Weights of a small transformer language model: width 192.
Each number is 500 + 50 x the weight over its row's rms, rounded and kept within 0 to 999. Layers, rows and columns count from 0. Numbers have three digits each. The size before them is the row's rms in percent of the matrix's.

# q: layer 8 attention query, 384x192, rms 0.159, rows 0-31, columns 64-127
# k: layer 8 attention key, 384x192, rms 0.159, rows 0-31, columns 64-127
# v: layer 8 attention value, 384x192, rms 0.173, rows 0-14, columns 64-127
# o: layer 8 attention output (transposed), 384x192, rms 0.249, rows 0-13, columns 64-127
q0 093:466545510455503498544444516467441492515534491439488544543500475512482488515453438505478494600384511518490489444536556434503497492493537473419578523486502447575515415551485486449447524501448499
k0 088:414489535498502517505466504487464532524569458476480494536500529519543492535516397410437496548491464524529536552516616450448492396505482513422467543516520392479562410609529485545457455523517515
q1 097:549541559534407518435537392401574479526421533512459510455521533569470449495451476436421495557488584544548422457470495506425522475523476411493597464579583362525528529480573513556500557498551471
k1 095:572519527443532489538452529593495452518401472335484556468477497502458503568471500528446527485533543509572481540496556550539505512580429567547495495496547427590564424494474541477468529540469460
q2 095:505392526455518541561443515477479450484494511465512534560498527455518519533481390532511462452505471534526531420473374531501481557501515500539522564536511488564397499502479526477578494463485595
k2 086:511471509565469483494521450541455444520496618469497431477576499484524550568461457572492452528573428490505519484409477621471451519522521444449484550460587465545502491531478447523506489662500512
q3 098:526503442486538481521472560540472514506529568508390456515501455433526517474518486514605600484514499513541531560559476522502510539494436435622514520544470497475490500578559455540523557452493498
k3 110:443482512488457468474440510503452473505471610523495423517576436516519493448481470563665572496563476480509492494486468492385468481533494482542586498490599474530490529523555501441567423469461529
q4 110:344565431525510497549573623529481553526509473419460460430592430488493517564500564533527464513461540499502493506482526546466471490471465601450555505449511515482533478519531527473498487499484586
k4 098:509464438420526598487512535465543500471476505492427551476500524443439497584464604475444509500397570502525517525436555485504539550429524426529536511532548451440469521563474522500465520542440514
q5 086:479496578597399509477529461458510475425471417469455570519468492503518465591479468508576506451475437479488439498495507494488445547466475516460455561458518441472447478393572434469523423479535565
k5 089:518455528598376394508427507524550473392457449515517618552489488533536432603488438511546546510534488469599535503536531519512541487549517567576364506536447493435521467444465500451502414475487468
q6 102:547422490408425549513475425420492453452529534430497439543528441500554415455493550496509491499650491469532457575519496555532469521524527444443490427495429531504536464494499452519511497431455505
k6 102:548447568480436566535473541482485530414455515445507513471438490493491445407559417415440410466536472473519541614538502614606466545545453516538521492483458520457519455523551494546461537507424528
q7 099:434517382489482435401429458512423525501581511471463493484444493600529521545475577536489530577460501554503536531492544497478424484521537540453529438568498594504611531426480474536504508607510600
k7 115:463512499572445476523470588484501468460487447533477464507514560440467488474533434458429506496467463506551563471478554445485524473526458595532475455585535544553496499522513514511537553541499544
q8 119:445493444510467497442514477416541491474475502528541489650533477478485545503511456581449447596451463550389540466478508480432449530509442405500453521496526495504434552500503496494448535501479421
k8 095:523442476498457551546523502530462454471502468544495462560507473482481522489523454476517484551456471420411571558532435413450498412474506552551607468422512531468564545523405464428546544578426441
q9 102:463514483485447435483496474528483573563599549539431443481529501497505436578488495479572567561466492510449487567500492484547545373543465371500504542631499481455536512518486513509523499498486438
k9 107:508528528504457463500456570460516560451536597445456502458490415475599504536411563534512529419435586553439498608504450500442487442531512447545593558505579507500474508438452523417549462571518610
q10 114:582422435484461498558461543480384409489507452494478509467506584565551544476506434500487503498492552478529575465473585438498581404532460490486540504560378505508404487556383464507521562554532423
k10 107:443597485554476461446595466500425477503443495468573474567506513553580548564470483404430557553433557492462485527516491475545487552506433456386502530486513591521486450474528472503514605411459532
q11 100:482599604405487518505407522477517441520446498470458490524509482444512382386436462495595445517493522535512495446398526472503565494479453486581561421480403517453525534510512504451410593476496535
k11 102:494479498516484529513468537492468471480415517528497532463521449556555467518316524569543420428461499451523479474476490475543538450455543463571588450558375512520518559481537446520391526394513522
q12 117:437436549556513470499551458453495430595480482560473527454523478446565572520560557468439376514504421453449634546497540591465564486507463539567469518509471408555478540592610579462465526473555531
k12 106:475487479507509501591525430496485505510576524588577471373555539586622501507484591535456483532502546492464600517512563504567533441494540518620572533459554438484463578567523612464552568474489467
q13 113:520532463479568514510553507508457466425510526484568608609499514615562538520471401518580533452529551562498501400474435508523457449402567565488578432450523481432475406537504486524525539508590479
k13 104:581501484545573484475401509571508514486456493375560574555523484513487460478403412557493477510574505563475519470535522542449431471451463444470475514519537500556517445552552495448512573525578495
q14 104:470364436567550530501430486430562491486484571632438562458523521543485472435508485503570519470604478476490524419462487497482586485536504544440532446462447502537481506534439576539456567570569453
k14 098:492559522494528553583530465506563579490533428476552495475535489510428472474494447441589455490521532447492501511496553518614475495574455446434493431558455555521450560500489566475545601578462453
q15 108:563535540522476559500550544457540455551451601432484485526522509484571486359447473374461484506466458514505495519485489423496558543482553530575426461549560478551437429482489542481455601561511503
k15 108:523529448634506476494542478510512569529500547428462526407467526467585548446452505494450518534511463521519475546638496489476560486426399490525472518487488389485585528456493525513489623448512479
q16 086:515527499440600456483470472488426607483576445510540498505469510525449518510453415490462465484501496495493516476458503481479471479418481561427517564546491521540577558410464548506472468530468449
k16 094:547534547426503517421502557508484460611579526542580533499494520571498539408520522415534429505511434498480540462539536411510398517444575454424448504568611540478447493423469516523373517559448481
q17 097:500510501479527565462456527464497520543446540393495503516447529619520560543495565557551529451545491495451564497435402503433460559452480485402562507553619496516564492488492571496589547422493554
k17 087:489465470463500562508529491502457571664497457439429495529486583554539670509426495484453517522628536497465484507473489501475474486456387510367436513450567483456500482599447472492493525576458569
q18 099:460585493522453484387424497580571472511480527476482519495381456500524541493447551463465467468539527532475450546500482496371444497560473447541467531491559447466539436492516496546493568442473522
k18 101:411493551540442455558502452476372492573570456552522433553465455541544575436499384427574461570493536544521474377503514436504478411525577539505448551362520533527494503497483563557509469436534527
q19 095:513542554581498506491521540547510504454469485513473499440480389483525577525500498504480411490464533451448439568544536531531473497527480394592516552489545512488519478494532425508467561465498499
k19 102:558487588452503510523469579434413510474487457537546460479500567554529467434458507442469509507505521488515507503495496489524528540584549409601471517502429521421449573568526561480574476425563520
q20 096:473437457552597458521546492470463622535528529465481592545513504535458572533510422490582460461472534505488484432594447532506469498496556492468523486477497479545483543451462553537564472430455443
k20 099:500449449548593528502574547433466610554562526378513494594543543533446482445520535491467565506576390504512484485503536516490401611395413601459425524519599446430462547498527448496460509636469425
q21 094:518520476490487594511509517526456456419465428484492588453437531621573570522441396462522512530523486512529554420472476407506496459525551562472592486428439526576543622433402470537491402523434467
k21 103:533549527531447575541509402486508479521421441486563577548496582549516514523598442401502477478443485534517519477568544469557436473511488491474447545504472536530484554617436431527455566433428518
q22 084:468432511414454435530620497579428414493545499588466463491456535490491485529536445511441455596453446571465497536410556527549517530550473495458528500545576527433497516507512567552503596476476458
k22 107:443418464470515413423537531479504498489385505485479467518511480504504540571439577542562554501464429440470483500320500423484556482497524436461473499489492447534478485404490527503503502530577513
q23 110:493450503423494513448521461495474572534528526554568448442378569451393516511492556480494592570408448465457501556514501561446471493504513572529565481397588552447512500404528467493510476522537485
k23 114:571331514491487484489475468360440541525515566526490485381523512483382517416513598466552481515486483443480528479549578475434483515485451545453524477475551544500493405553437442543612438506511508
q24 109:503631409500545477508537506467532523516498470499466478471585428425542587466565443417535505530519548442555497461438378514409494504478471477558473535536529476464536462523485490454518559567429461
k24 104:494509383492469458459554520509512519441456550501509502513599484515479574543443505510606515472473517481473465482635436531433543587546519456569464516518494499478543413521481492477511514547430553
q25 100:473552499606582547505518511452434483505435514504421537441436471465491433470474488539514573543611562575500528425388511564504590529456402543536506543363520437479584586520451477489506512537579500
k25 112:507502400552458595504587474489494426502413531470499483436523486560479456456399491534516476431543641438540404588513452554553467480450458529506517485590469516476514607552389469454552573492427422
q26 102:495534474528501496586518480375498504497499469465512522553486463469515521425532504505485485437514536498477530482547488454455474541480622554516420620465434434581512387529566520461577502475519580
k26 113:491507492483467562479497446552418519501476410463530476609427496424530490513464549516359554491465519492493473518558624483519522572460520495491451560473461439485529512516486503430442474468399464
q27 105:461436477558521461542558550489519516451544541389428483479552454454539444468477504480479414451530528594549499575410519534472453435460525631480449485501528507458568494424493512445505581478479485
k27 115:501536461573439426374531506476598545408497560435467511465484440493488477435486505461523536543586473460550504475436548542423468482509521498552462499542516418555517446379451561483521546523485473
q28 103:390559450466578518567500476483523446548574519494429484474482461487494515412495466514435467493495485536455431510512440547515487548452451564491519491523474456494528488435561528523542549521573495
k28 112:430525520510487483576492617517510519500454442491521510574567520528455540468425439473525417453473610404508534447484446520507582512446431525493511499634493431462500523541482524517439513614509463
q29 112:519542483518467403478485534461570493452536547534475478511625515449399493516511531470461524438485499480523611496479547551524459459519506441533431546517565511475511456466554512463476513485481509
k29 108:514472494523495520602401536547468436516552531488567540528631581430473441526421442483463547459442502522530566514545483552543531469495532506476518512456485581478397455540519596441492604429506501
q30 104:462459542465509503461512483431476525451489531492486489507524479509521480467580581498466533423453525438538428546521467463571479455474471395520483453485438515543454464429523481501615433466533477
k30 120:386556508470490454522472539451468669473525482434540553496478467511498477404585445445504562576455486463562479549519438527500558482502459433545461480528466486492596431480448491457561508550471535
q31 106:479507487543414507468561559524513505403484518483537435482488401437514432569519479412531505460511523521496435463533529614434489532511478457502482546559503561574519583554417632394510584485511521
k31 107:447469470441557450416474611576532472428497485500500512498476487536587486582511569450535545368494385514506509491538478616481456484453484525483456412547495488520457499518460536472486536459522509
v0 085:485384543553549507486394566497503545455417546451493501548442427516503508548470433497492493480554503489549499527459518372576489466600496413519447445506536371544450502458523379513573547501545516
o0 083:508436456512561426435571540566478579474455570569534488523473538542515468444520547537486594435513575488541497495519468550566427533458533603550603471519556515533485510517507577517552548512474523
v1 092:471464476557556521458493439456534595399467534545392515468487494506516458501465572591499511397479493492534528591528519493561532456480456439540433419445626533394481454464479437483522509536503469
o1 088:593477396541575440567468580458544487534476540530472490411522493431466513597460554437528602566515515505463470537536391547392428451471465528458517526421470493467491496462473519452615501565489469
v2 088:632554507475511537510479457496521494515477510483464539479473507458527464504462417496459513575484472497389479532538527511513433577534539506477562386508386490453544478440363518586486517450476532
o2 083:402511412613475542467501536509475431491611512427462474553495505515543544563561541434527464457510546517476469496449509464475557415489504492538396500499471493451497460378415494472527463488617528
v3 095:440492482523452485468471478509492540517475539537432490480512593531489574540540486479466484465398366537468487496473473568384554537624520502439526401467508518407426440530435493420394487536483468
o3 090:605494542481502531546491501435452498495458474466537579546498565591537543473514490387481582481455563481545496532389408480603482456508406515466457467505511428454476533508483536502476497474520463
v4 101:522408536539429501550466493579543499496595527555526523537505520480499556419512459449555551546433539531455505539547490533463461451495543505448518557416460562469576496453466519493523568462454455
o4 096:472499470561544484401467491491524543513478479507522415560620421468557553500462575496541454536529492507449561500483489438450524414557480469511533444548409470521553553495538500475480545508420439
v5 096:548532505462443529491499470471327529466490503486486486560584476454573531434516506400534551461509455447436493441450450455536547531441589508516552466468459522504451498410490477435465508550500409
o5 088:496527557463562538462476563515527548398477430503560468518543610480471500486493421515531438513433537528494544529451448453571547527493566548484481422480552446526510461471457498516527536533580468
v6 087:396443504510501485519525600511566588518549465438486356478436471403542486456559540501469537523515569523509531479444531529528562435486494551442447455432448454475534511450536479447503493476406593
o6 080:427479492559426502446425539477549494366488525562490456512602457443511526476515481502501515477582511593492529436451536633523446525581504508508521544521451481454483468536503569585428530582466520
v7 089:443498459506493506506516525521489501520550417505559507440531520410485490332520559523450423517556492491532477524506419471466516496453585525450424417500565540462444516475389554484488521517550386
o7 087:504536468498525564448553459537474464535454486526497444430535506486464452459526453488496451474420473469544531508581530539417470478545497485580566442442451564505475490537476425461439461553491490
v8 100:562582503397495529392531433525528470429476523510464543525539532447436496529487447487547543454518494511514462520567501560536392463437416611458486533544528554475567483450590501515547493421428488
o8 094:522499527464533550490593439554498470547469465548487608539449540522479425467517590467470495489488464411492499446569561478605550505515454455475476532449407516517497472500487445445486378530509571
v9 085:441488548498508497493442461478436468526586595487403542541465501471443523382459519445480519569523469522579517549511575541479506491550460490501492581468450528536449476468583498507421622498488428
o9 077:503574523443485466558563459493497546571554407528474491410512547489541494514445458570539489475470479546496472483483462457463487542520537523479505449441485559510486538427514469500519550478471475
v10 086:510454569403505568467552496482453445547525498535394608527476530543499509430487428465469460456545522438412543483501519410563442620487500424475495508457558515464477571570541545507502485520511486
o10 087:407498600467429491509472491424494473583438437457553531538491581455524469549463522427484493582507423557426416531563443497547547401599589429490483616475531469451428540508518471525524457481481525
v11 089:476533555582431531492394394584577488477456436553449541537492582425461487448560501499606435419420572438482526510527445489462588439513418568468448481485440405382479485467554544469376486478505497
o11 096:525421538453529476563514511458538520536564491481524537583489482526453494456495497424580449463480611497551482454515495470513504424555516530438488460459414463424470481453516635485538503422482461
v12 100:466466503517440409566540454504468466521486514522558460509415431446554493559487515558566503586507501498555596517506454489569465432510522525526548486460517496484464495459564613447487484490468429
o12 098:497641522588486459470528558411440517449450515511556511495551534528405505419481457479513478501515504491539498496424544594531480540550448475503439582486528506533480486438467508429509576433486519
v13 094:427562459405466518452574363468473504444522383490507506473529459414431477528471580504549522419460580499518559569369458523488480471469462543453521610482516531484475521501522445555480499458470445
o13 092:450482404449455485623536446473498495495587442476474461373511564452428438489472453504549501559482462484458509491524480503596546480490596484411460558509420491523551446510489508486507479533464540
v14 085:492589474392508419501501473468480475507544482468503454528421456516473456561482564461479482470483543417531583449462506465507539523450532505467447570577516535501594575537478470508496474580538492